Weights of a small transformer language model: vocabulary 890, capped logits.
Each number is 128 + 24 x the weight over the matrix's rms, rounded and kept within 0 to 255. Layers, rows and columns count from 0.

# layer 3 attention value, 64x64, rms 0.186, rows 43-63, columns 0-63
[[125 155 107 105 146 121 137 156 198 124 140 124 107 133 128 117 101 110 139 106 112  97 193 125 167 180 136  81 125 149 105 113  75 129 114 170 127 122 114 131 142 106 157 141  92 116 136 137 131 118 140 149 143 114  93 119 112 123 119 164 121  77 154  88]
 [148 112 120  91 143 149 110 120 121 175  98 180  90 115  79 146 115 128 157  98 132 115 127 130  78  92 107 137 129 116 135 118 128 106 134 141 157 113 166 138 127  88 102 123 110 121 123 108 148 163 138 144 114 120 146 138 123  82 108 163 165 146 133  68]
 [112 153 137  85 119  97 102 133 117 133 127 121 120 102 147 144 141 120 112 162 128 149 107 151 128 121 113 153 134 130 108 103 159 119 170 117 104 129 102 173 115 126 139 130 124 105 132 107 147 224 107 177  74 102 107 162 120 105 124 140 142 164 112 113]
 [126  92 156 107 100 108 163 130 138 131 110  75 117  82 166  92 135  92 124 107 134 131 159 100 172 138 113 105 132 183 120 128 108 106 119 131 119 147  79 143 128 151  80 130 121 164 124 127 124 159 109 121 137 165 142  89 158 139 157 121 112 113 115 155]
 [103 146  96 146 160 102 124 150 141 141 171 121 161 136 125 170 101 105 120 102 143 107 125  89 156 147 114 128 114 115 119 124 133  99 132 129 125 111 169  99 112 133 138 132 131  85 137 177 121 109 116 140 128 118 108 128 125 141  89 128 126 141 116 132]
 [135 122 116 142 129 125 122 184 154  94 166  92 147 167 154 134 146 114 117  88 172 119 186 128 112 144 127 126 135 108 120 103 105 134 100 113 126  56  83 123 175 128 124 162 160 153 155 113  80  89 145 101  74 105 110 175 127 134 125  77 139 130 137 125]
 [ 84 160 122  97  88 111 163  85 129 119 177 131 109 106 168 144 155 109 167  99 111 127  93 121 127 118 105  91 113 135 170 119 134 170  99 126  97 137  85 129 151 182 126 147 114 129 151 125 126  93 180  90 170 101 107 157 145 155  86 125 105 148 177 153]
 [167 141 129 108 101 131 143 155 157 138 130 138 165 109 123 165 129  92 100 164 146 129 147  73  96 151 156 122 133  62 159 127 145 102 124  92  99 158 195 106 115 122 159 127 138 164 156 124  89  80  55 117 107 145 157 102 127 177 110 130 141 108 150 112]
 [ 98 124 116 141 115 137  94 146 125 140 112 112 148 143  99 141 123 140 142 178 123 152 141 141  92 139 118 102  84 188 163 154 185 127 107 134 150 104 164 132 187 120 156 128  94  89 102 175 144 104  65 120 199 156 133 172 141 136 102 115 155 124 121 159]
 [131 134 129  90  98 146 106 112 155 141 119 148  73 104 121 135 118 108 175 155 121 124 123  97 129 114 150 126 136 125 141 129 164 102 137 123 151 121 124 153 128 118 118 155 110 147 104  51 129 125 111  93 140 101  86 197 126 153 152 111 145 135 138  99]
 [147 155 105 147 125 129  71 139 157 121 149 119 110 121 147  82 159 137 175 144 115 127 160 150 158 120  86 101 119 187 132 141  96  64 149  95 174  81 119 153 121 137 135 120  93 101 114 133 125 114  90 122 154 127 115 116 105 147 120 100 130 136  97 131]
 [165 104 155 103 146 161  97 130 195 123 149 134 101 127 161  85 189 124 142 145 174 163  88  95 135 142 113  87 165  90 147 176  90  78 100 120 214 125 134 125 116 119 137  80 125 166  90 127 142 126  95 117 129 116 115 131 132 148  84 112 209 106 106 118]
 [112 111 124 124 111 149 153 167 125 143 114  87 132 108 109 143  78 144 162 127 137 121 148 116  80 106  99 105 109 155 175 167 140 164 108 166 121 121 113  90 158 117  93 157 134 124 119 141  86 102 121 135 134  90 126 151 121 101 121 127 118  91 131 152]
 [138 139 101  54 158 130 181 115  81 159  96 138 176 152  94 113  83 105  83 149 137 101  97  92  74 130 109 132 155 136 112 120 141  72 110 148 140 136 130  57 125 139 115 123 123 123 112 154 138 187 153 144 125 133 143 121 153 166  79 140 159 121 136 113]
 [173 101  91  73 106 100  70 137 168 167 130 127 140 160 140 110 133  95 134 165 101 111 139 118  90  97 139 112 203 116 122  98 117 124 126  95 142 172 157 152 168 106 114 150 175 154 138  65  85 148 132 128 115 129 162 141 129 105 169  61 115 113 132 108]
 [107 188 101 158 117 122  62 111 114 162 144 142 101  61 136 161  79 132 141 137 105 158 158 159 148 129 107 157  99 154 195 166 118 134 128 139 145 112 138 170 143 125 148 120 150  87 103 145 133 144 120 157 111 123 125 113 129  86  76 157 130  76 117 137]
 [153 176  81 137  90 118  79  88 128 107 121 179 172 102 106  89 156 173 106 134  70 133 133 182  97 156 126 108 139 114 121 137 154 125  82 137  83 134 126 130 133 147 181 133 150 155 165 139 114  77  91  75 148 140 161  67 103 153 128 174 139 136 139 124]
 [166 157 131 139  56 179 126 130 110 171 119 124 127 117 137 134  86 170 110 149 125 126 146 158 160 115 167 144 170 145 121 137 124 124 113 110 114 124  71 131 105 137 128 173 148 173  94 103 112 116 127 103  81  73 117  99 104 143 163 102 115 103  94 153]
 [115 126 156 135 106 156 154 125 103  96  73 116 114 106 131 117 149 115 114 150 127 114 117 167 101 152 173 125  92 138 137 106 166 140  94 142 134 131 112  98 122 150 150 125 112 186  95 124 138 119 128 109 176 147 152 154 144 140  96 183 170  68 119 126]
 [ 79 113 110 113 143 105 121  87 110 128 145 127 143 132  83 126 156 105 151 102 106 141 146  91 135 136  84 114 102 157 155 158 111 177 114 145 124 125 138 167 190 131  97  98 123 104 141 170 141 146 120  94 128 172 145 132 176 108 149 121 144 173 151 131]
 [125  90 133 142  73 101 147 106 111 145 150 100 138 196 141 179 125 145 109  90 165 127 116 137 137 121 132 111 176 120 113 146 101 119  81 127  91 124 125 148 171 166  93 114 132 100 130 188 116 136 127  86 112 123 130  90 136 121 105  90 107 103  88 182]]
# layer 3 attention output (transposed), 64x64, rms 0.25, rows 43-63, columns 0-63
[[128  91 137 143 141 150  85  71 123 140 151 101 139  94 141 142 116 135  86 149 158 128  88 178 147  59 171 175 132 115 163 130 140 105 136 105  99  97 104  93 115 132 105  98 153 160 113 156 152  68 129 158 114 123 121 129 150 157 153 133 160 119 108 139]
 [117 152 115 137 117  83 160 104 141  65 140  90 153 132 159 145 136 181 122  87 151 145 133 130 167 113 152  81 106 119 160  72  89 127 147 159 124 118 120 121  99 136 122 130 105 142 104 144 108  90 103  80 127 108 112 115 110 151 129 110 121  94 128 165]
 [132 112 124 107 101 141 145 156 137 124 106 114 162 130 130  79 136 165 134 127 123 119 155 111 159 120 120  99 101 120 158 130 147 108 103 116 138 145 117 107 158 160  85 115 119 106 126 170 100  88 128  85 147 134 173 126 121 100 108 101  96 115 163 100]
 [148 109  71 123 113 148 115 124 114  96 137 159 122 120  81 147 101 117  97 139 124 170 112 155 133 125  98 153 152  69 133 105 143 112 107  95  58  88 126 113 113 118 167 108 151  97 162 126 112 107 129 151 104  79 113 148  99 102 111 118 126 152 128 121]
 [144 122 144  90 114 146 100 118 147 132 114 128 116  94 139  75 135 167 110 166 120 102 125 209 125 114 147 154  89 124 104 141 110 138 140 125 136 126  87 142 150 120 104 150 141 130 125  69 132 133 131  85 145 138 150 137 140 123 160 123 144 116 139 102]
 [134 133 109 153 124  96 118  96 151 151 102 157 127  86 108 127  79 169  69 138  93  97  71 165 110 107  99 142 123 144  76 161 160 115 166 134 127 148 128 126 119 114 136 119  73 160  88 113 178 183 106 167 191 152 135 107 147 108 141 167 131 168 103 120]
 [143  66  95 183 187 153  82 133 123 147 130 129 135 140 111 119 142 137 106 164 165 114 153 128 168 122 185 168 150 164  64 171  97  91 134 102 126 156 111 141 117  90 135 134 154 128 128 115 115 136 117 174  71 106 151 123 136 112 115 144 136 129 142 146]
 [ 93 151 172 127 108 127 128 141 129  96 156  99 121 129 130 127  69 110 154 116  96 125 140 199 157 122  74 146  95 146  77 155 114 147 121 184 155  92 114 115 141 105  73  82 155 123 144 116 190 165 139 126 142 154 103 153 160 105 168 113 120 121 128 165]
 [149 176 159 123 137 120 144 112 120 112 173 120 119  99 183 105 163 106 109 115 163  99 142  86 174 127 188 127 184 128  98 137 135 130 111  89 120 176 122 120 145 132  96 177 159 149 165  87 128 163 165 136  64 139 120  77 146 104 109 153 116 145 127  82]
 [ 84 129  95 178 170 107 133 137 135 107 140  85 151 156 114 130 110 136  98 103  92 152 118 144 144 122 177 112 139 140 134 131 118 125 120 134 107 173 116 100 173 127 109 113 154 130 173 199 115 117 146 130  84 124 149 113 139 113 121 140 119 136 119 143]
 [130 125 144 114 153 129 169 133 125 109 136 173 110  71 118 129 119 130  94 115 158 133  86 120 124 129 173 151 190 102 134 116 193 162 132 120  86 142 114 120 157 112 147 143 173 137 155 144 107 148 170 139 105 142 148 140 146 109 138 151 113 145  85  89]
 [ 91 148 120 163 156 106 211 156 118  94 140 143 111  93  60 190  72 120  85 105 136 141 148 206 118 133 171 128 121 173 174 144 103 149 143 175  74 137 113 148 146  91 117 138 175  97 161 142 120 147 174 144 115  95 149 175 140 116 190 143  56 151  58 143]
 [128 135 138 135 139 100 122  87 158 101 161 143  71 163 135 117 177  96 104 100 135 156 121 148 179 131 186 121 173 125  68 146 140 115 157  87 116 118 141 134 107 124 147 139 127 141 123 112 182 155 109 160 159 121  95  89 149 128 114 183 170 149 137 137]
 [132 140 122 115 127 122 113 130 167  76 157 120 123 170 148 162 178 142 136 132 141 128 154 163 201 141 127 129  45 166 161 131 135 155 116 155 125 112 105 146 118 135 134 143 165  58 158  58 134 110  70  82 143 118 113 121 122  84 129 115 175 110 166 168]
 [120 195 131 200 125 141 170 133 140 116 132  90 158 138 146 135 111 134 138  79 103 166  94 122 144 188  87 127  79 103 141 126 187 129  78 157 120 126  95  84 125 132 137 102 112 133 107 180 149 150 130 125 131 153 119  99 159 117 181 160 156 123 105 143]
 [170  81 176  87 155 155 153 112 143  65 112 118 107 115 106 104 168 148  99  78 190  76 144 133 125 104 161  98 155  90 106 116  97 151 155 109 175 120 145 120 149 143  87 137 109 129 156 179 113 124 138 135 133 144 116 139 140 190 167 141 138 130 135  94]
 [128 133 177  98 142 131 122 127  60 107 167 115 153 116 164 108  84  53 185 114 181  87 112  52 125 130  95 162 142  76  98 138 125 161  82 173 163 100 125 119 108  85 116 130 120 163 114 131 155 134 121 194  91 202  91 167 162 112 138 133 103 122 148 144]
 [108 127 130 144 156  85 124  93 129 114 119 153 115 155  69 124 148  93 126 103 126 133 109  78  75 158 104 115 123  98 133 137 151 152 157 144 153 113 149 133 147 119 148 107 114  99 167 170 164 119 128 165 181 167  98 155 107 144 140 191 151 173 154 125]
 [121 118 131 151 140  92 113  99 116 127 169 141 146 149 126 155 128 115 146 124 145  90 137  75 159  72 109 125 146 147 124 138  90 125 139 113 135 138 162 156 126 134 103 124 135 130 173 109 148 120 149 195  80 104 103 115 111  95 135  95 122 182 138 144]
 [165 120 113 109 128 182 135 173 126  79 166 107 149 107 201 159 118 141  76 132 148 141 137 122 100 134 126 120 161  95 133 100 131 104  91 121 133 128 130 120 110 103 175 170 118 145 136  90 103 129 130 113 101 113 126 109 141 133  57 146 105  73 150 108]
 [169 146  88 174 142 152 164 137 113 111 107 181  98  68 130  94 121 115 125 140 120 129 158 113  96 160 116 146  40 129  94 148  97 154 131 102 184 119 128 141  75 113 151 139 125 120 113  72 122 138 117 152 166 105 143 192  84 132 127 191 136 122 122  73]]
# layer 3 MLP up, 256x64, rms 0.211, rows 0-31, columns 0-63
[[167 126 132 143 141 166 147 123 124 140 164 114 149 141 138  96 135  93 138 161 157  89 122 154 113 116  94  73  76 110 160 129 143 130 112 139 157 104 127 124 131 124  83 122  51  90 152 124 150 127 108 178 158 123 120  94 124 151 163 158 141 121 111  92]
 [143 164 129 114 157 158 121 120 116 132  98 103 123 156  92 113 158 115 117 137 142 102 132 169 152 117 128 116 132 114 110  89  90 135 142  98 127 159 132 124 140 138  55 111 125 128 137 143 130 125 151 107 149 145 133 145 123 112 133 145 167  97 150 122]
 [102 145 135 117 129 169 155 122 152 121 146 137 154 135 138 128 109 130 126 141 142 142 140 123 109 121 190 134  94 127 165  89 139 133 118 150 180 120 118 139 170 172 103 111  80 149 110 153 109  82  85 135 120 112 122 139 134 114 111 119 140 113 126 142]
 [103 117 145 112  89 135 137 120 120 125 125 140 119 150 155  90 155 125 148 150 120 139 113 183 111 138 140 151 134 137 126  94 177  97 103 114 154  95 149 109 117 138  93  84 145 103 100 142 157 113 162 116 145 158 117 128 145 120 134 112 132  91 113 141]
 [ 75 151 138 139 153 151 154 100 146 143 126 149 157  95 110 148 116 147 143 108 121 120 153 149 119 121 148 148  90 157 154 149 112 154 135  92  94 117  85  99 133 123 142 107 126 120 152 153 141  73  99 112 160 133 155 127 118 132 132 124 114 111 118  90]
 [139 121 135  47 135 153 137 177  57 117 118 102 110 128 114 176 157 145 169 146 132  93 164 147  80 154 176  53 153 170 126 133 116 153 124 117 162 135 171 166 117  96  70  96 132 136  98 177 122 170 148 138 108 153  95 173  78 124 136  89 144  93 114 154]
 [109 149 111 116 139  91 136 123 126 145 156 106 113 136 124 117 138 131 116 163 113 155 151 132 146 158 148 158 131 143 163 132 137 145 137 148 110 121  93 104 118  67 153 128 195  99 138 113 153 137 151 117 124 158 110 115 131 140 187 151 159 151 110 193]
 [120 104 148  81 131  97 126 111 112 133 137  88 116 124 161 127  84 154  98 117 169 149  89 138  91 143 110 149 123 113 156 153 132 159 179 133  90 145 119 110 112 167 153 113 114 152  91 116 135 109  81 136 124 185 127 133 123 142  82 160 154 108 105 117]
 [156 180 150 127 138 157 133  91 100 118 129 114 135  87 146  95 146  79 146 117 143 140 122 127 124 129 142 128 117 130 109 100 150  92 134 171 129 100 154  87  79 135  77 122 142 135 136 114 113 123  78 136 123 136 124 110 176 189 125 131 120 104 113 128]
 [148 162 160 143  51 119 153 106  87 121 169 125  92 145 147 128 121 125 148  95 152  91 115 137 129 143 128 111 116 119 142  93 130  97 128 147 151 120  85  84 131 162 136  99  77 150 126 155 134 136 119 122 182 147 119 144 125 147  96  83 123  90 138 122]
 [115 159 122 105 116 117  86 148 123 113 152 108 117 166 112 119 123 160 122 122 102 108 131 153 160 130 147 120 128 136 117  96 101  98 134 120 122 158 128 132 155 127 134 110 117 121 146 125  95 128 136 135 158 149 163 151 126 119 135  93 114 147 130 113]
 [140 180 112 129 162 109 107 150 139 139 140 102 117 147 128 144 180 115 137 138 128 123 181 136 119 108 131  92 109 132 189 106 129 123 114 151 125  92 115 102 137 125 108 115 141  77 123 124 145 134 148 111 167 110 129 133 128 117 161  75 112 115  98 100]
 [131  96 124  96 148 150 139 139  98 107 155 123 132 140  97 114 144 127  96 103 152 125 109 146  88 121 165 115 135 105  88 113 157  98 151 142 101 102 141 105 156 144 122 120 100 110 157 115 121 138 101 141 129 130 130 126 130 141 135 111 127 142  82 103]
 [114 142 154  77  94 124 160 137 156  92 142 107 110  78 155 124 131  99 123 128 126  98 110 141  81 131 112 122 140  91 124 120 112 185 138 150 139 147 112 138 135 139 136 124 155 158 112 109 132 140 167 117 150 146 126 134 136 114 121 101 141 122 144 135]
 [152 162 108 174 171  96 144  91 124 146 152 182 116  85 132 121 133 147 135 144 130 123 115 120 124  96 127 119 109 126 127 156 108 123 151 116 126 143 150  87  99 109 103  96  94 134 140 136 128 132 116 145 132  95  94  96 121 181 112 150 140 104 138 148]
 [103 167 113 129 117 146 160 122 128 108 116 117 142 126 129 140 142 159 112 101 172 117 139 182 161  96 157  91 114  80 103 115  83  88 137  94 132 109 130 127 119 154  90 126 117 143 107 144 125 119 140 112 153 159 144 136 107 176 129 153 155 125 169 107]
 [138 162 133 123 148 120 117 104 130 140 103 150 109  95 171 106 119  77 144 158 100 134 120 109  92 150 144 158 154 132 156 121 115 134 153 147 122 108  92 168 124 138 137 130 140 101 134 112 142 158 150 147 156 126 122 147 133 111 117 143 131 125 139 108]
 [124 145 125 137 161 133 135 134 131 126 134 128 114 112 129 163 104 149 156 139 122 136 152 118 154 123 143 108  88 152 153 132 138 149 118 135 158 112 149 103 108 146 144 146 152 104 119 179 112 127 120 101 123 112 123 139 131 138 142  95 125 133 115 145]
 [124 135 113 136 134 128 130 147 134 136 114 129  91 125 129 128 134 173 104 136 111  99 184 152 152 169 120 132 128 177 125  97  86 181 148 168 126 169 123 131 113 109 143 158 125 151 101  80 121 165 127 123 128 151 107 140  95 146 135 135 164  73 128 107]
 [112 163 107 150 147 128  59 103 123 116 147 129 104 150  93 141 139 113 172 130 115 154 147 134 151 127  98 148 171 193 114 112 113 143 165 118  84 101 149 155 112 118  55 139 139  60 185  88 121  98 131 100 116 129 121  97 122 134 165 151 132 149 167 104]
 [115 134 120 159 145  95  89 114 112 152 124 128 138 149  96 106 164 162 146 163 131  95 125 136 175 138 132 121 125 137 114 173 104 139 129 126 146 160 117 125 162 112 119 109 161 153 131 146 117 135 126 131 131 122 174 123 120 103 166  83 105 108 160 128]
 [108 135 122 181 136  92  96 142 108 113 146 111 190 138  98 157 113 168 124 116 130  81 139 141 153  52 118 112 154 132 133 143  60 145 110 105 120 124 138 131 138 128 119 126 134 130 140 140 141 128  99 145  67 151 130 122 120 122 183 104 103  97 137 139]
 [122 128  88 113 121 138 104 102 129 134 156 112  93 151 143 113 145 110 149 163 142  70 146  96  97 122  78 145 118  85 138 113 102 120 159 150 173 112 124 178 141 101 123 135 149 120 184 116 138 122 116 135  76 131 148 117 114 141 112 116 187 132 159  98]
 [123 146 132 171 160 118 163 139 187 114 114 115 118 144 174 137 120 128 116  81 105 148 110 112 115 170  90 109 116 110 166  94 107 123  85 146 115 127 123 152 149 143 151 137 113 131 107  92 115 101 137 120 140 131 113 126 111 153 131 121 158 116 122 119]
 [ 81  74 107 166 147 139 137 130 122 108 122 129 159 155 122  96 147 163 143 124 124 167 119 159 110 159 109  86 129 148 152 127 136 177  87 149  89 133 153 106 119 142  97 149 124 124  78 186  94  98 143 182  87 128  95 126  99 124 143 104 142 129 122 124]
 [116 132 167 149 146 118 181 114 121 105  72 139 102 112 158 117 135 131 125 145 159 124 137  60  55 108 134 133 156 110 131 155 172  99 115  84 111 105 114 166  98 185 125 156 119 147 119 162 150 120 139 118 115 141 131 136 170 154  82 105 148  84 123 114]
 [136 119 188 129 131 142 124 121 159 101 139 104 108  82 177  97 118 135 106 111 149  81 112 129 116  87 168 163 128 142  78 120 120 107 134 111 148 101 134 103  93 118  79 118 128 122  76 122 140 144 124 169 152 136 137 141 119 137 141  96 166  78 155 174]
 [133 112 124 122 139  99 106  86  60 141 171 120 139 128 106 128 189 106  99  96 177 177 117 102  81 151 125 132 146 102 176 140 126 125 150 111  73 133 105 126 134 138 138  99 125 146 110 110  94 134 130 119  83 186 174 119 122 141 127 132 144 140 123 172]
 [147 161 158 115 121 100 113 159 104 137 170 146  90 130  95 171 147 111 134 145  98 116 145 113  58 118 156  83 129 189 113 125 132  72 132 144 139 108 111 138 133 161 108  86  79 105 157 135 107 127 115  64 218 104 146 100 176 155 108 159  77 108 156 146]
 [138 101 123 100 130 125 126 155 106  92 129 127 121 116 108 157  87 154  96 126 138 133 120 125 137 126 187 103 128 122  97  83 145 145 110 143 146 148 173 102 146 108 125 137 137 129 159 130 120 115 136 115  92 142 165 136 142 149 146 161 136 110 108 150]
 [141  87  85 126 153 135 116 124  86 180 154  89 126 147 148 114 100 143 133 135 123  96 125  49 124  98 150 120 120 154 118 161 143 175 140 160 123 139 154 102 166 105  93 110 112 149 163 114 135 123 114 118  89 175 122 112 136 114 174 137 152 127 160  82]
 [150 155  80 160 109 107 146 116 104 117 133 145 136 124 123 116 129 117 117 119 134 119 115 101 122 137 129 134 174 101  90 111 125 107 112 153 109  94 117 148 111  94 122 140 131 136 129 141 171 130 121 109 144 138 106 130 104 144 138 121  96 118 130 148]]
# layer 3 MLP down (transposed), 256x64, rms 0.195, rows 0-30, columns 0-63
[[ 96 125 130 165  87 134 155 120 170 120 115  91 142 150 134 164  89 138 153 114 132 131 109 132 115 144 104 168 161 187 166 126 101  53 133 106  99 143  90 183 108 117  73 150 143 163 131 101 150  79 107 138  76 140 143  73 129 147 139 164 116 111 147  96]
 [123 108 114 141 120 135 105 153 131 133 120 116 148 126 121 101 201 122 120 120 112 141 136 148 118 118 153 151 118 126 107 110  85 122 139 137 138 103 132  88 148 108 121 123 124 131 131 111  97 130 134 116 125  88 130 105 140 131 148 165  86 137 116 172]
 [103 131 141 155 142 140 117 134 148  87 126 112 138 129 125 110  82 127 100 163  95 135 141 154 134 124 143 115 123 147 103 130 135  88 143 160 121 124  95  95 156  83 124 124 119 131 122 168 146 179 107 152 118 101 134 152 111 132  76 147 124  84 122 160]
 [136 112 109 167 119  99 161 166 147 130 117 145 122 125 114  95 144 156 138 144 165 152 118  72  98  94 109 135  93 142 133 101  99 142 107 156 129 113 131 128 124 145 157  83  92 143  95 104 115 102 130 141 117 130 129 105 109 106 106 137 146  99 129 142]
 [143 156  95 205 129 131 143 153 166 129 148 117 124 121 135 144 115 134 100 119  93 166 169 123 110 139 158  87 127 148 129 118 128 130 118 142 130 144 139 153 145  96 107 123 126  80 142 116  87 150 139  87 139 101 149 134 120 151 129 119 112 141  99 143]
 [109 164 109  96 110  86 132  70  69 109 145 198 101 161  85 138 177 139 162 134  95 173 108  88 107 116 161 102 135 137 139  75 116 203 116 156 133 115 139 151 199  40  94 164 209 142 130 148 182  96  96 113 141 164 102 165 119 158  82 144 144 133 169 160]
 [141 114 133 181 157 154 120 128 142 105 100 125 153 146 146 125 154 159 141 120 133 116 119 112 149 109 142 124 145 147  92 127  95 136 132 150 120 110 160 119 132 170 148 116  63 148 107 130 131 157 125 128 113 132 135 118 152 177 111 107 134  88 119 113]
 [152 112 100 116 151 152 173 146  51 127 181 115 151 131 112 106 115 150 118 142 153 139 129 131 166 141 106 114 108 132 100 137 140 143 120  94 152 136 143 134  95 115 144 138 165  74 130 100  98 128 101 166 113 142 138 109 117 122 121 125 115 150 133 128]
 [ 90 165 151 103 165 162  87 140 137 126 120 110 141 119 158 122 141 145 148  98 109 117  98 123 157 129 137  99  95 145 149 125 105 131 141 126 145 114  92  77 130 152 146 116 100 168 162 123 105 154 116 111 165 153 133 127 117 112  74 123 105 134 134  92]
 [134 168 131 127 113 173 105 127 140 116  83 104 115 171 101 138 129 121 149 131 126 127 152 163 129 139 106 131 138 140 183 114 156 152 150 122 148  99 128 122 117 115 138 135 106  75 154 133 150 148 144 118 134 135 101 132 160 132 127 129 181  74 100  89]
 [123 157 110 162 175 119 130  91 150 104 115 127 142 100  81 126 180 141 127 145 145 136 137 158 134 123 128  89 101 151 166 159 133 140 116 125 122 113 117 109 135 164 106 115 152  98 162 142 115 157 137 119 127 128 107  97 129 129 137 142 120 164 144 141]
 [124  89 116 113 126 106 119 105 130 159  93 130 133 126 105 112 153  95 102 121 142 110 214 102 150 113 158 153  99 170 174  83 123  80 171 109 166 123  86 120 122 141 106 124 133 132 158 187 133 107  80 156 110 155 130 141 141 112 149 104  80 142 148 112]
 [127 155 144 121 111 151 125 120 132 157 100 146 105  88 123 112 119 143 102 125 126 144 158 131  97 133 159 130 162 180 136 122 100 150 163 109 121 127 126 129  98 126 100 161 111 148 152 127 101 115 174 126 112  92 146 152 110 138 155 109 135 111 110  98]
 [120 123 130 160  93 180 116 111 144 152 110 101 111 152 140 102 124 134  98  98  99 145 144 141 131 152 127 155 156 135 120 102 125 107 128 133 114  85 127 155 146 130 156 164 125  98 126 125 125 124 147 132 134 110 135 142 152 181 153 140 127 118 143 150]
 [112 115 145 148 109 114  98 136 131 149 133 129 157 134 137 113 126 128 138 122 115 144 129 126 123 167 116 168 156 112 132 131 153  94 129  97 113 117 172 136 152 172 151 114 113 165 140  77 113 154 147 140 147 150 143 129 122 117 112 114 103  70 139 124]
 [101 100  80 175 113 145 171 128 140 127 111 148 150 128 121 140 143 103 135 108 129 129 140 141 143 104 108  97  91 139 149 154 124 108 115 101  87  67 140 119 160 151  90 145 148 145 119 138 151  94 116 132 175 152 120 125 136 181 122 133  96 143 159 124]
 [154 136 132 119 124 147  99 104 137 129  60 148 107 162 118 133 104 123 142 152 121 143 112 142 131 137 145 154 108 124 109 102 137 121 131 141 126 140 122 131 122 136 135 123 130 146  89 110 127 121 125  99 159 122 133 161 160 150 123 116 120 111 121 146]
 [123 119 140 124 149 144  97 135 148 118 123 132 153 147 117 138  93 118 146 139 136 156 100 155 126 133 105 141  98 127 128 123  97 140 110 132 134 107 131 117 147 133 126 129  99 120 162 115 154 145 123 166 136 146 124 146 116 128 130 108 171 133 162 146]
 [118  80 184 162 123 143 123  80 163 124 160  94 146 102 147 134  72  76 123 116  93 136  94  91 152  93 145  96 118 123 142 106 173  99 114  96 131  99  84 129 155 124 103  82 152 169  94 171 137  70 144 201 106 119  78 112 140  91 137 114 138 119 132 124]
 [151 128 145 119 107 152  74 140 111  96 133 185 127 104 165 113 160  99  92 112  99 125  97 122 131 166  97  84 118 160 132 122 124 195  89 161 131 127 111 111 108 131 152 162  97 114 135 159 136 146  78 152 143 137  96 152 100 127 136 104 195 113 101 111]
 [166 115 115 113 120 143 113 108 112 119 112 107 157 123  67 115 135 155 118 140 127 133 167 135 130 108 131 128 103 144 120 136 118 108 125  90 125 120 112 124 124 153 123 155 111 104 139 110 132 145 112 163 106 113 126 136 129 135 133 122 133 125  93 103]
 [129  79 135 168 131 117 163 128 115 162  91 122 152 162 114 104 116 115 110 129 140 169 132  96  76 141 132 166 148 128 119 128 118 127 129 131 110 100 114 124 135 118 136 107 122 113 131 121 122 127 154 142 121 105 122 113 133 129 138 156 158 101 125 164]
 [138 145 131 175  87  99 164 109 110 130 134 117 114 152 162 179  79 122 134 147 121 140 120 127  84 147  84 105 108 157 134 133 143 134 133 145 109 146 149 128 115  86 128 126 164  86 164 119 143 136  92 148 109 131 115 132  78 129  74 110 120 132 108 126]
 [156 102 159  99  91 134  91  94 123 107 133 127 108 123 110  97 127 130 106 141 122 133 153 157 152 106 156 131 152 103 130 133 129 152 178  59 122 149 127 107 124 156 125 130 133 121 139 118 100 138 149  91  95 131 134 139 117 128 107  99 154 154 112 131]
 [158 170 114 121  79 134 143 117 119 148 169 134 144 120 132 102 142 142  94 139 155  82 137 163 130 147 139 148 110 125 106 128 161 166 187 156 171 151 119 117 107 116 161  99 123 169 131  93 139 157 111 102 154 122 171 167 132 109 105 141 124 123 159 142]
 [114 155  73 146 126 144 117 132 102 120 106 142 129 132 115  73 114  94 148 159 104 118  73 129 114 139 163 124 122 110 127 176 145 111 129 131 125  70  91 115 127 109 139 135 124 186 127 138 100 150 138 119 107 134 111 136 150 122 141 160 146 125 132 179]
 [165 159 138 136 154 130  91 141  84 122 144  96  98 112 134 119 144 159  59 116 140 147 105  78 111 157 166 196 126 168 148 152 103 128 131 140 150 135 120  81  84 100 148 148 190  81 143 137 116 103 132 141 108 125 110 108 168 133 174 132 168 147 133 147]
 [136 167 159 128 123 158 122 118 138 137 139 145 115 159 165 108  99 153 103 142 113 146 115 160 175 144 141 119 171 133 116 131 135 130 130 147 167 127 145 146 141 143 123  91 130 141 180  92 217 122 101  94 161 136 104 157 112 172 151 117 112 150 161  70]
 [140 118 106 173  88 185 119  55 108 160 140 105 125  70  87 158  91  98 115 106 105  90  86 113 190 115 117  93 149  90 123 149 136 111  97 154 143 193 100 148 127 105 124 142 143 158  79 171 156 150 144 139 151 199 117 122 105 125 170 133 119  95 129 164]
 [101 117  97 184 124 135 119 102 114 144  91 159 123 129 126 126 139  88 114 161 140  96 117 102 127 150 115 147 123 129 146 123 162  95 148 121 115 131 124 135 120 147 126 154 151 124 141 140  96 120 111 133 149 104 140  86  94 108 110 104 104 177 175 126]
 [153 177 144 136 168 125 120 119 116  75 124 161 181 155 133 156 149  92 152 125 161 165 121 137 134 120  79 122 187 119 130 134  58 110 141 119 132 104 162 160  95 145 125 187 137 123 120 111 139 152 155  95 150  99 136 144 125 106 107 107  98 126  87 155]]